{"d_model": 128, "qk_norm": true, "attn_scale": 0.177, "tie_embeddings": false, "init_std_qkv": 0.0265, "init_std_o": 0.0, "init_std_down": 0.0, "train_tokens": 154000000, "steps": 4700}
Each number is 128 + 32 x the weight over its row's rms, rounded and kept within 0 to 255. Layers, rows and columns count from 0. The size above them is the row's rms in percent of the matrix's.

# layer 4 MLP up, 512x128, rms 0.299, rows 501-511, columns 0-127
size [126 104  88 116  89 110  96  93  92  98  93]
[[ 41 180  78 142 156 131 136 134  84 139 186 125 124 152 171 133 106 133 157 111 104 127 123 138 145 111 119 135  91 143 121 132  93 130 154 163  85 153 134 153 133 120 129 144 148 131  90 205 153 134 112 148  94 148 154 148 145  97 119 104  15  86 147 223 161 135  87 138 103  76 139 125 117 137 128 101 175 144 138 133 169  88 158 122  98 100 142 143  58 196 150 102 161 136  67 160 172 150 135 130 169 122 122 155 149  65 108 109 164 134 112 125 119 142 153 107 123  75 134 170 185 109 153  60 114 148 105 124]
 [127 116 141 128 111 141 162 114 140 158 143  94 166 102 160 159 138 193 117 159 162 178 142 115 115  77 143 116 160 211 120 146  87 105 116 166 161 127 115 140 130  80  89 103 173 147 103 142  86 163 136 135 122 137 108 183 148 117 144  98  58 144 115 158  49 154 133 145 164 182  94 127 143  78 108 141 207 168 144  92 120 137 122 138 161 132 108  72 140  75  88 169 195 142 120 156 136 136 155 119 150 147 127  95 156  88 177 126 137  63 149 169 190 115 129  88 141 161 196  98 115 128  90 138  70 144 130 136]
 [102 108 152 164 117 125 136 146 174 161 121 121 108 137 140 138 211 141 121 120 139 129 105  95  35 147 108 103 162 115  88 128 139 173 119 107 101 181 107  89 110  58 146 155  58 140 110 142 125 121 165 153 132 138 147 135 137 182 107  98 103 145 130 128 140 118 175 135 125 128  72 157 160 122  86 127 201 146 113  69  85  97 140 138 107 106 155  96 137 183 125  78 124 116  65 154 176 150 139  91 133 126 159 101 189  79  98 153  58 125 174 209 134 186 137 151  93 124 152 146 105  67 125 112 111 107 112 141]
 [ 93 102 123 119 112 155 115 152 137 116 155 121 127 141 117 173 111 112  94 136 112  79 154 177 106 144 111  74 120  94 151 103 202 146 144 139 104  71 161 154  97 123 230 125 142  91 153 125  91 142 110 112 174 118  79 205 180 163 173 163 110 136  86 133  99 112 165 142 149 124 142 165 153 178 107 169 136 207 138 131 127 144 138  74 151 165  85 179 169 135 181 125 174 163 138 149 109 120 142 140 103 105 144  56 145  92 173 124 121 147 117 148  89 132 112 160 122 125 161 105 176 163 107  88 191 138  85 154]
 [129 169 141  94 155  79 152 118 114 127 118 151 140 139 105 150  61  91 150  76  83  94 142 155 139 113 162 134 206 146 136 168 153 130 181 104 153 112  93 122  96 134 159 143 179 140  98 119  89  89 130  51 144 202 109  68 171 156  83  95 150 110  73 136 175 216 140 116 154 135 125 114 109 145 136 146 153 148 102 165 120  91 144 148  88 158 120 194 117 140 143 160 124 102 101 111  80 131  99 131 161 140 162 186 180  92 124  82 180 142 187 150 127 108 155 129 104 122 105  99  81 119 124 122 141  85 137  89]
 [ 76 101 107 140 118  49 127 129 109 135  98 156 173 115 101 160 112 122  74 118  96 151 148  80 117 147 164 176 104 160 119 110  86 132  97 108 168 114  99 115 142 131 141 123  88 163 127 153 164 116 123 149  92  97 122 135 146 168 114 125 136 170 174  42 143 114  94 100  91 146 116 155 111 140 143 111  79 127 206 137 146  59 144 111  83 127 214 134 127 134 134 132 191 183 105 149 119 102 128 178 153 138 139 187  92 135 139 147 111 178 114  70 119 113 185 104 130 127  83  78 150 104  64 105 176 123  85 170]
 [139 105 160  95 133 117 143 137  57 159 138 139 167  99  89  84 143 114 129 135 141  96  81 171 136 115 152  94 158 146 106 125 121  78  63 100 120 142  55 117 132 145 157 109  81 129 129 181  94 124 131 149 103 101  74  77  76  64 139 119 165  91 101  89 190 161 153  57 171 117 103 113 141 139 161  95 117  99 186 146 136 116 156 173 177 138 201  71 121  70 138  91 114  89 127 142 143 133 156 129 102 143 109 145 132  57  67 154 144 147 154 120 152 142 178 155 159 154  90 124 156 142 108 167 135 133  95 139]
 [186  53 121 123 211 125 135 131 112 148 100 159 136 127 112 126 150 144 132 116  58 109 109 153 125  61 159 151  89 107 143 166 108 172 117  87 151 173 104 110 134  90 124 111 144 173  75 118 164 151 130 169 106 138 162 106  94 132  87 107 163 174 151 121 105 179 143 148 129 127 171 123 177 105 153 153 120  99 121 126 163  72 125  97 122  65 179 118 142 175 201  90  93 151 164 194 156 114 134 154  79 145 108 109 116 125  90 153 100  81 103 148 120 149  88 157 123 175 133 167  79 150  65 172 129 127 137 165]
 [ 79 161 149  86  81  77 109 176 147 125 150 141  95 129 152  74 119 134 167 137 109 105 166 125  81 155 182 140 144 146 183 149 145 148 135 117 160 128 133 161 155 137 181 164  81 163 130 111 161 109 162  72 131 130 126 190 113 130  81 192 146 125 154 148 107 166 152 130 116 176 125 154 131 193 164 160 139 150  89 162 146 159  83 130 118  79  79 168 107 158 161 128  77 134 147 142 117  93  93 124  93 125  28  78 132 134  94 136  63 131  86 101 142 140 123  75 127 164 109 161 155 155 179  79 121 108 106 148]
 [103 127 123 115 190 130 151 159 141 121  92 149 196  62 117  92 161 154  72 130 222 132  90 148 123 130  91 135 136 156 155 123 114  89 129 132 118  79 100 140 169 139 155 141 185 188 146 117 123 141 119 131 118 170  83 124 114 194  64 182  70  85  94  79 123 137 126 124 169 174 137 161 133 158  88  87 120 113  74  85  68 157 128 139 131 125 111  81 114  95 128 139 134 125 149 179  97 154 124 140 125 111 109  84 105 158  99 120 182 148 122  80 145  77 154  87 112 156 107 144 102 117  75 184 152 129 170 135]
 [ 71 110 122 111 179 112 143 123 160  52 108 159 100 120 125 140  98 107 186  84 167 165 132  75 150 132 136 130 155 117 180 143 133 123 124 171  58 184  92  88 140 103 131 174 121 182 144 166 107 173 131 151  91 106  78 159 109 147 107 163  92 166 134 134 142 127  91  97 130 113 118 139  96  35 100 154  93 103 140 181  85 104 166  64  90 124  85 107  61 131 164 124 105  66 142  80 115 108  95 157  94 122 104 150 132 163 115 148 156 132 121 129 119 138  94 145 118 141 147 135 111  57 161 149 119  83 133  84]]
# layer 4 MLP down (transposed), 512x128, rms 0.278, rows 501-511, columns 0-127
size [107 105  98 103  96 105  92  94  94 108  90]
[[204 175 157 112 115 107 150 137 104 122 143 127 165 108 134  92 119  86  75 139  85 131 156 128 141 120 196 186 109 101 118 101  78  69 123  89 152 132 147 175 104 151 166 175 176 136 117 109 120 154 101 116 160 133 144  47 122  85 128 141 155 123 118 131 118 117 142 119 161 205 154 133 148  54 132 159 163 182 152 123 153  71 113  91 123  90  58 132  72 129 142 126  94  98  73 183 101 143 132 172 143 132 153 115 104 142  81 121 116 123 105 130  90 183  97  95 109 154 205 124 128 144 135 190 147 118 126 128]
 [108 104 132 109  73  65  92  94 134  74  96 139 118 204  96  98 161 115  86 146 127  96 129  79 125 132 145 148  95 120 160 150  90 108 137 123 134 118 158 182 138 113 117 169 149 115 114 140 117  83 106 123  95 110 134 100 107 125 157 184 127 122 119  70 146 157 110 146 102  95 113 167 122 144  95 144  98 103  97 160 153 182  78 163 106 162  58 146 199 120 130 139 149  93 146 118 102 195 128 204  92  74 138 113  90 135 199  96 144 126 197 168  57 167 156 186 121 133 106  92 137  98 128 120 154 134 139 112]
 [172  92  76  94 169  84 165 148 170 116 156 140 116  94 156  66 115 136  78 170 161  89 152 106  83 111 198 197 127 103  97  90 167 144  87  77 117 143 140 151 164 163 200 152  47 157 149 153 139 136  78 110 137 117 113 149 117 119 128 140 133  99 124 141 125 100 165 115 133 159 104 117 114 135 125 153 158 135 165 112 102 116 124 121 114  88 123 160 147 156  80 220 179 119 140 132 148 142  85 147 137 207 153 104 162 106 134 131 182 162 162  69  98  70 116 137 102  96 123  91 138 108 144 159 115 166 119 111]
 [ 73  95 159  98 117  86 162 113 132 168  88 117 124 119  49  86 126 137 155 176 133 167  55 142 101  97 128 203  90 140 166 105 176 121 110 117 122 138 155 111  91 110  66 124  97  62 117 109 133 122 108 154 118 150 131 145 122 121 101 185 138  77  99  97 133 111 141 114 138 115 156 139  79 137 113 147 149  88 139 137  75 156 173 176 104 103 161 112 100 136  84 137 103 122  89 135  72  85 146 133  88  94 151 112 121  99 114 140 123 144 184  92 163  71 144  97 228 143 118 125 137 182 140 193 129 112  84 141]
 [116  39 121 149 130  57 133 141 156  97 119 154 122 135 135  67 130 118  88 118  74  98 156 135 134 105 106 138 113 152 136 122 232 176  86 114 120 101 129 129 105 131  87 129 106 101 130 159 137 101 159  56  80  76 143  91 168 139 113 143 114  92 116 149 163 173  83 148 164 146 125 118 103 134 109  75 173 107 134 131 123 174 136 221 137 148 193  91 112 116  94 115 142 128 129 116 114 165 113 112 180 169 155 155 162 205 170 109 152 126 131 154 120 108 129 185 135 126 116 124  96 136 131  93 188 124 180  99]
 [157 121 114 170 106 156 138 152 164 187 136 127 129  87 159  88 156 136 152 134 131 104  70 121 135 124  60 137 140 104 134 127 144  88  88 217 125 129 141 141 162 132 134 128 128 107 100  69 149 121  89 124 106 155 128 131 105 135 153 100 100 108 103 173  66 136 187 129 126 168 154 104 171 172 124 117 186  98 117 112  82 171 151 181 174 123 144 151 121 161 128  56 122  80 136  97 179  73 140 118 122 138 130 112 160 185 165 131 109  76 147 176 146 181 152 170 105 127 101 170  92 127 223 171 113 174 130 141]
 [129 210 151 130 137 120 139  95 159 141 126 120 128  50  87  63 135 144 138 137 152 112 132 149 157 153  71  98 179 139 116 147 120 137  79  63 101 166 129 165 123  86 160 111 126 148 142 176 146 126  88 145 175 166 143 139 126 111 125 146 133 131 134  96 104 125 131 104 184 165 109 159  49  91  98 144 113 150 114  94 165  97  38 122 112 128 187 113 144 130 162 106 150 132 102 140 160 162 165 140 146 111  90  82 142 154  96 147 118 113 180 112 111  82 118 180 101 112 137 140 196 103  89 141 145 222  78 101]
 [119 150 120 172 128 156  91 171 103 100 176 143 105  94 119 149 197 163 123 158 108 142 100 117 159  70  78 107 141 143 136 126 123 115 216 196 106 121  58 171 193 138 155 203 106 139 151 181 131 107 155 145 109 137  98  42  76 143 164 139 134 151 135 126 174  84 137 116 127 161 152 180 133 113 126 149 145 144  93 142 117 136  90 114 115 135  71  95 122 132 167 157 143 177  75 112 151 132  82 139 162 143 134 105 149 141 167 152 116  98 147  85 139 187 159 140 146  84 163 161  90  91 140  87 163 125 117 157]
 [ 95 157 182 164 136 114  93  71 130  91  87 170 144 161 169 167 170  90 152  63 118 150 142 166 134 145 158 128  94 112  96 129  81 173 136  68 150 122  88  98  83 144 121 216 130  93 139 104  99  90 119  60 105 171 178  71 129 154 160 133  79 113 120  99 138 139 150 147 148  81 171 152 133 145 129 169 144 143 145 151  81 101  76  83 146 117  76 139 156  99 172 139 148  67 205 107 119 127  99 127 150 162 143 149  91 137 104 114 129  93 122 126 102 153 133 112 164 125 129 152 152 160  83 118 197 108 135 128]
 [182 101  82 117 131 173 154 140 163 169 100  90 191 104 126 140 167  66 148  71  92 126 121  78 232 100 122 138 147 116  88 150 122 107 142 137 109 116 121 114 191 151  83 115 156  75  48 124 123  77 174  72 134 105 175 115 102 156 174  84 177 123 131  82 109 147 121 112 122 106 147 138 117 127 147 104  93 117 168 197 100 100 121 150 117  90 174 107 170 118 118 115 115 178 147 133 145 162 128 126 156 159  94 126 174 155 159 107 153 176 141 151 102 151 174  96 153 147  89 161 148 164 144 147  94 120 118 148]
 [139 136 149  73 112 131 166  98 129 146 143 183 138 106 152 113 192 119 130 153 130 162 124 190 189 168 150  90 125  93 120 104 119 127  94 112 126  64 115 129 135 175  48 126 123  35 132 113 107  63 127  96 142 117 105 132 187 114 134 123 148  84  96 144  82 125 165 139  73 137 103 133 103 154 115 165 187 167 117 113 177  76  76 118  48  84  58 145 138  98 134 137 148  99 128 132 182 134 178 153 119  90 124 140 125 136  70 126 127 145 137 165 132 153 136 135 141 168 156 108 117  89 176 153 151  92  88 133]]
# layer 4 MLP gate, 512x128, rms 0.314, rows 502-511, columns 0-127
size [105  90 113  85 111  87  95  97 100  92]
[[159  98 125 150 157  96 146 180 122 102  89 147 169 123  95 139 114 134  71 113 113  96 123  92 116 124 115 175  89 189  81 168 125 115 155 157 144 148 155 154 131  88 111 131 152 162 130  78 116 114  38 147 101 115  84 142 151  90 142 123 106 116 138 171 118 169 129 124 148 169  85  93  68  79 141 146 116 171 177 144 109 133 100 186 110 134 138 113 168 118 125 155 115  47  85 132  65 139  99 190 160 121 101 183  83  83 164 127 132 145 145 168  86 128 139 148 165 133 138 103 137 148  43 150 137 133 173  65]
 [153 169 164  75 142 116  95 131 129 101 140  80 122 144  93  90 148 130 153 129 120 127 117  94 126 125 172 178 140 178 181 126 112  87 167 132  59 174  60 123 171 163 139 133 154 177 144 126  79  69  80  70 120 115 106 183 167  99 134  96 162  64  95 181 133 122 140 128 149 143 103  89 146 141 170  83  72 134 141 174 131 156 109 113 142 108 153 185 159 177 155 135 124 127 105 132 140 101 120 174 147 128 128 119 179 134 137 105 183 109 173 135 111 143 210 151 130  50 111 115 147 164 141 164 163 140 159 113]
 [ 85 126 121 165 125 111  94  80 148 102 113 131  84 132 151 104 119  85 105 102 126  80 140  46 152 127 179 167 144  80  66 152 114 147 104 124 161 179 134 146 188  99 128 144 146 180 102  86 129 116 131 112 147  84 192  78 132 155  69 118 143 158 160 134 135 171  91  36  78 120  97 118 139 103 172  94  99  62  83 122 110 164 134 154 120 115 115  90 135 170 111  91 116  71 126 124 162 139  80 150 192 133 141 186 148 146 119 120 173 133 140 111 130 115 136  79 154 154 187 143 128 108 101 101  95 105 151 137]
 [124  62  94 125  41 155 122 146 162  70 152  84 148  78  98  55  67 112  81 118 182 148  80 162 108  99 121 113 101 128 140 129  88 123  74 147 121 166 140 178 136 130  81 113 106  88 117 157 153 129 109 113 118  71 168 140 133  79 149 146 110 105 197 112 100  56 109 115 127 101 118  78 142 157 127 101 163 124 122 128  96 182 107 125  98 143 153  96 139 195  70 103 142 157 164 100 127  83 127 128  93 121 131  56  93 169 152 139 114 132 124 114 152 159 135 188 116 178 152 106 119 154 104 132 104 120 138 127]
 [108 173 130  80 129  72 140 124 155 120 112 124 164 125 123 130 104  42 123  88 122 147 136 163 100 168 175 184 201 172 112 127 110 164 120 120 128 111 150 112 122 167 142 136  77 167 138  99 150  86 117 110 110  67 151 130 133 167 146 204 161 109 155  99 125 129 121 133 166 169 165 193 130 113  95 174 114 141 162 144 122 140 119  98  80  76 122 112 197 200 115  86 196 141 104  85 155 113  78 124 185 138 137  95 109 175 116 114 144 132  94 122  99 108 204  97 118 106 117  68 105 105 101 122 134 101 121 137]
 [122 157 108 106 142 125 164 209 150 116 100 127 123  69 117  99 143 147 120 182 196 175 181 138 202 144  76 106 107 130 150 141 118 147 115 125 105  88 131 103 112  79 112 111 106 138 134 148 165 148 164 110 127  65 171 189 110 120 122  95 115 136 112 121 147  78 126  74  68  91 177 161 148 134 141 168 130 150  90 122 108 182  98  93 149 144 115 104 114 187 143 152 113 183  80 160 130 143 182  87 113 113  60 136  94 159 149 129 145  90 144 164 191 104 184 162 113 138 102  87 118 103 166 105 167 129  88 138]
 [114 119 112 113 122 126 106 155 158  49 141  99 137 151 147  75 110  74 185 170  98 144 140 154 116  64 189 107 133 129 135 115  97 123  96 210 157  68 158 210 188  91 139 153  90 149  85 130 108 104 111 116 135 147 123 116  81 159 190 137  98 124  95 103 147 161  76 102  97 111 174 119 111  87 158 119  93 177 150 100 121 153 142 135 116 133 161 130 137 164 138 129 125 166 111 129 133 172 137 104 105 170 129  99  46  56  79 164 109 110 134 130 153 103 151  97  96 122 110 177 130  83 130 126 107 150 183 140]
 [118 127 131 109  84 145 175 173 148 129 165 151 159 134 143 141 117 158 145 141 102 119 178 128 154 145 121 130 106 114 199  89  92  39 161 169  87  80 109 163 104 127 162 130  87 156 130 156  99 121 128 141 162 132  64 176  95  88 116 217 144  99 120 179  69  90  79 145 104 145 141  92  91 141 171 149 112  79 115 107 181 137 112 111 174 112 100 146 128 117 124 145  65 118  60 107 142 180 111 126 139 109 126  90 127 116 106 145 171 179 155 116 163 100 110 107  73 150 133 158  76 119 147 123 132 111 129 206]
 [147 130 130  82  97 148 163 147 115 134 142  89  91 100 128 143  67 110  91 126 123 103 104 203  68 129 113  91 104 158 142 137 139  99 178 130 126 148 177 141 184 138 156 159  70 152 141 136 145 101 116  88 172 142  73 174 133 165 121  94  92  35 161 114 176 153 180 161 107 184 173 138 102 144 118  42 174 147 162  80 128 145 108 137 118 158 142 181 187 141 118 157 134 107 137 148  71 126 132 156 156 128 167 107 107 162 106 190 103 115 183 156 101 157 134 156  89 102 138 145 114 122 157 131 100  99  99 131]
 [121  95 188 107  70  82 132 126 167 121  72 167 117 143 109 144 108 125 124 119 143 139  87 119 126 161 128 160 161 147 135 163 147 113 104 160 104 178  40  92 150 137 155 143 125 170 174 172  95 126 142 139 144 115 111 102 154  93 113 117 150  73 125 124 164 152  87 114 132 100  60  95  90  77 144 166  98 155 169 109 108 128  53  75 112 165  94 120 105 143 140 170 138  94 119  39 110 113  80 126  80 144 111  76 137 148 145 119 170 114 121 145 146 102 133 148 171 124 138  53  69 111 136 149 147  61  83 107]]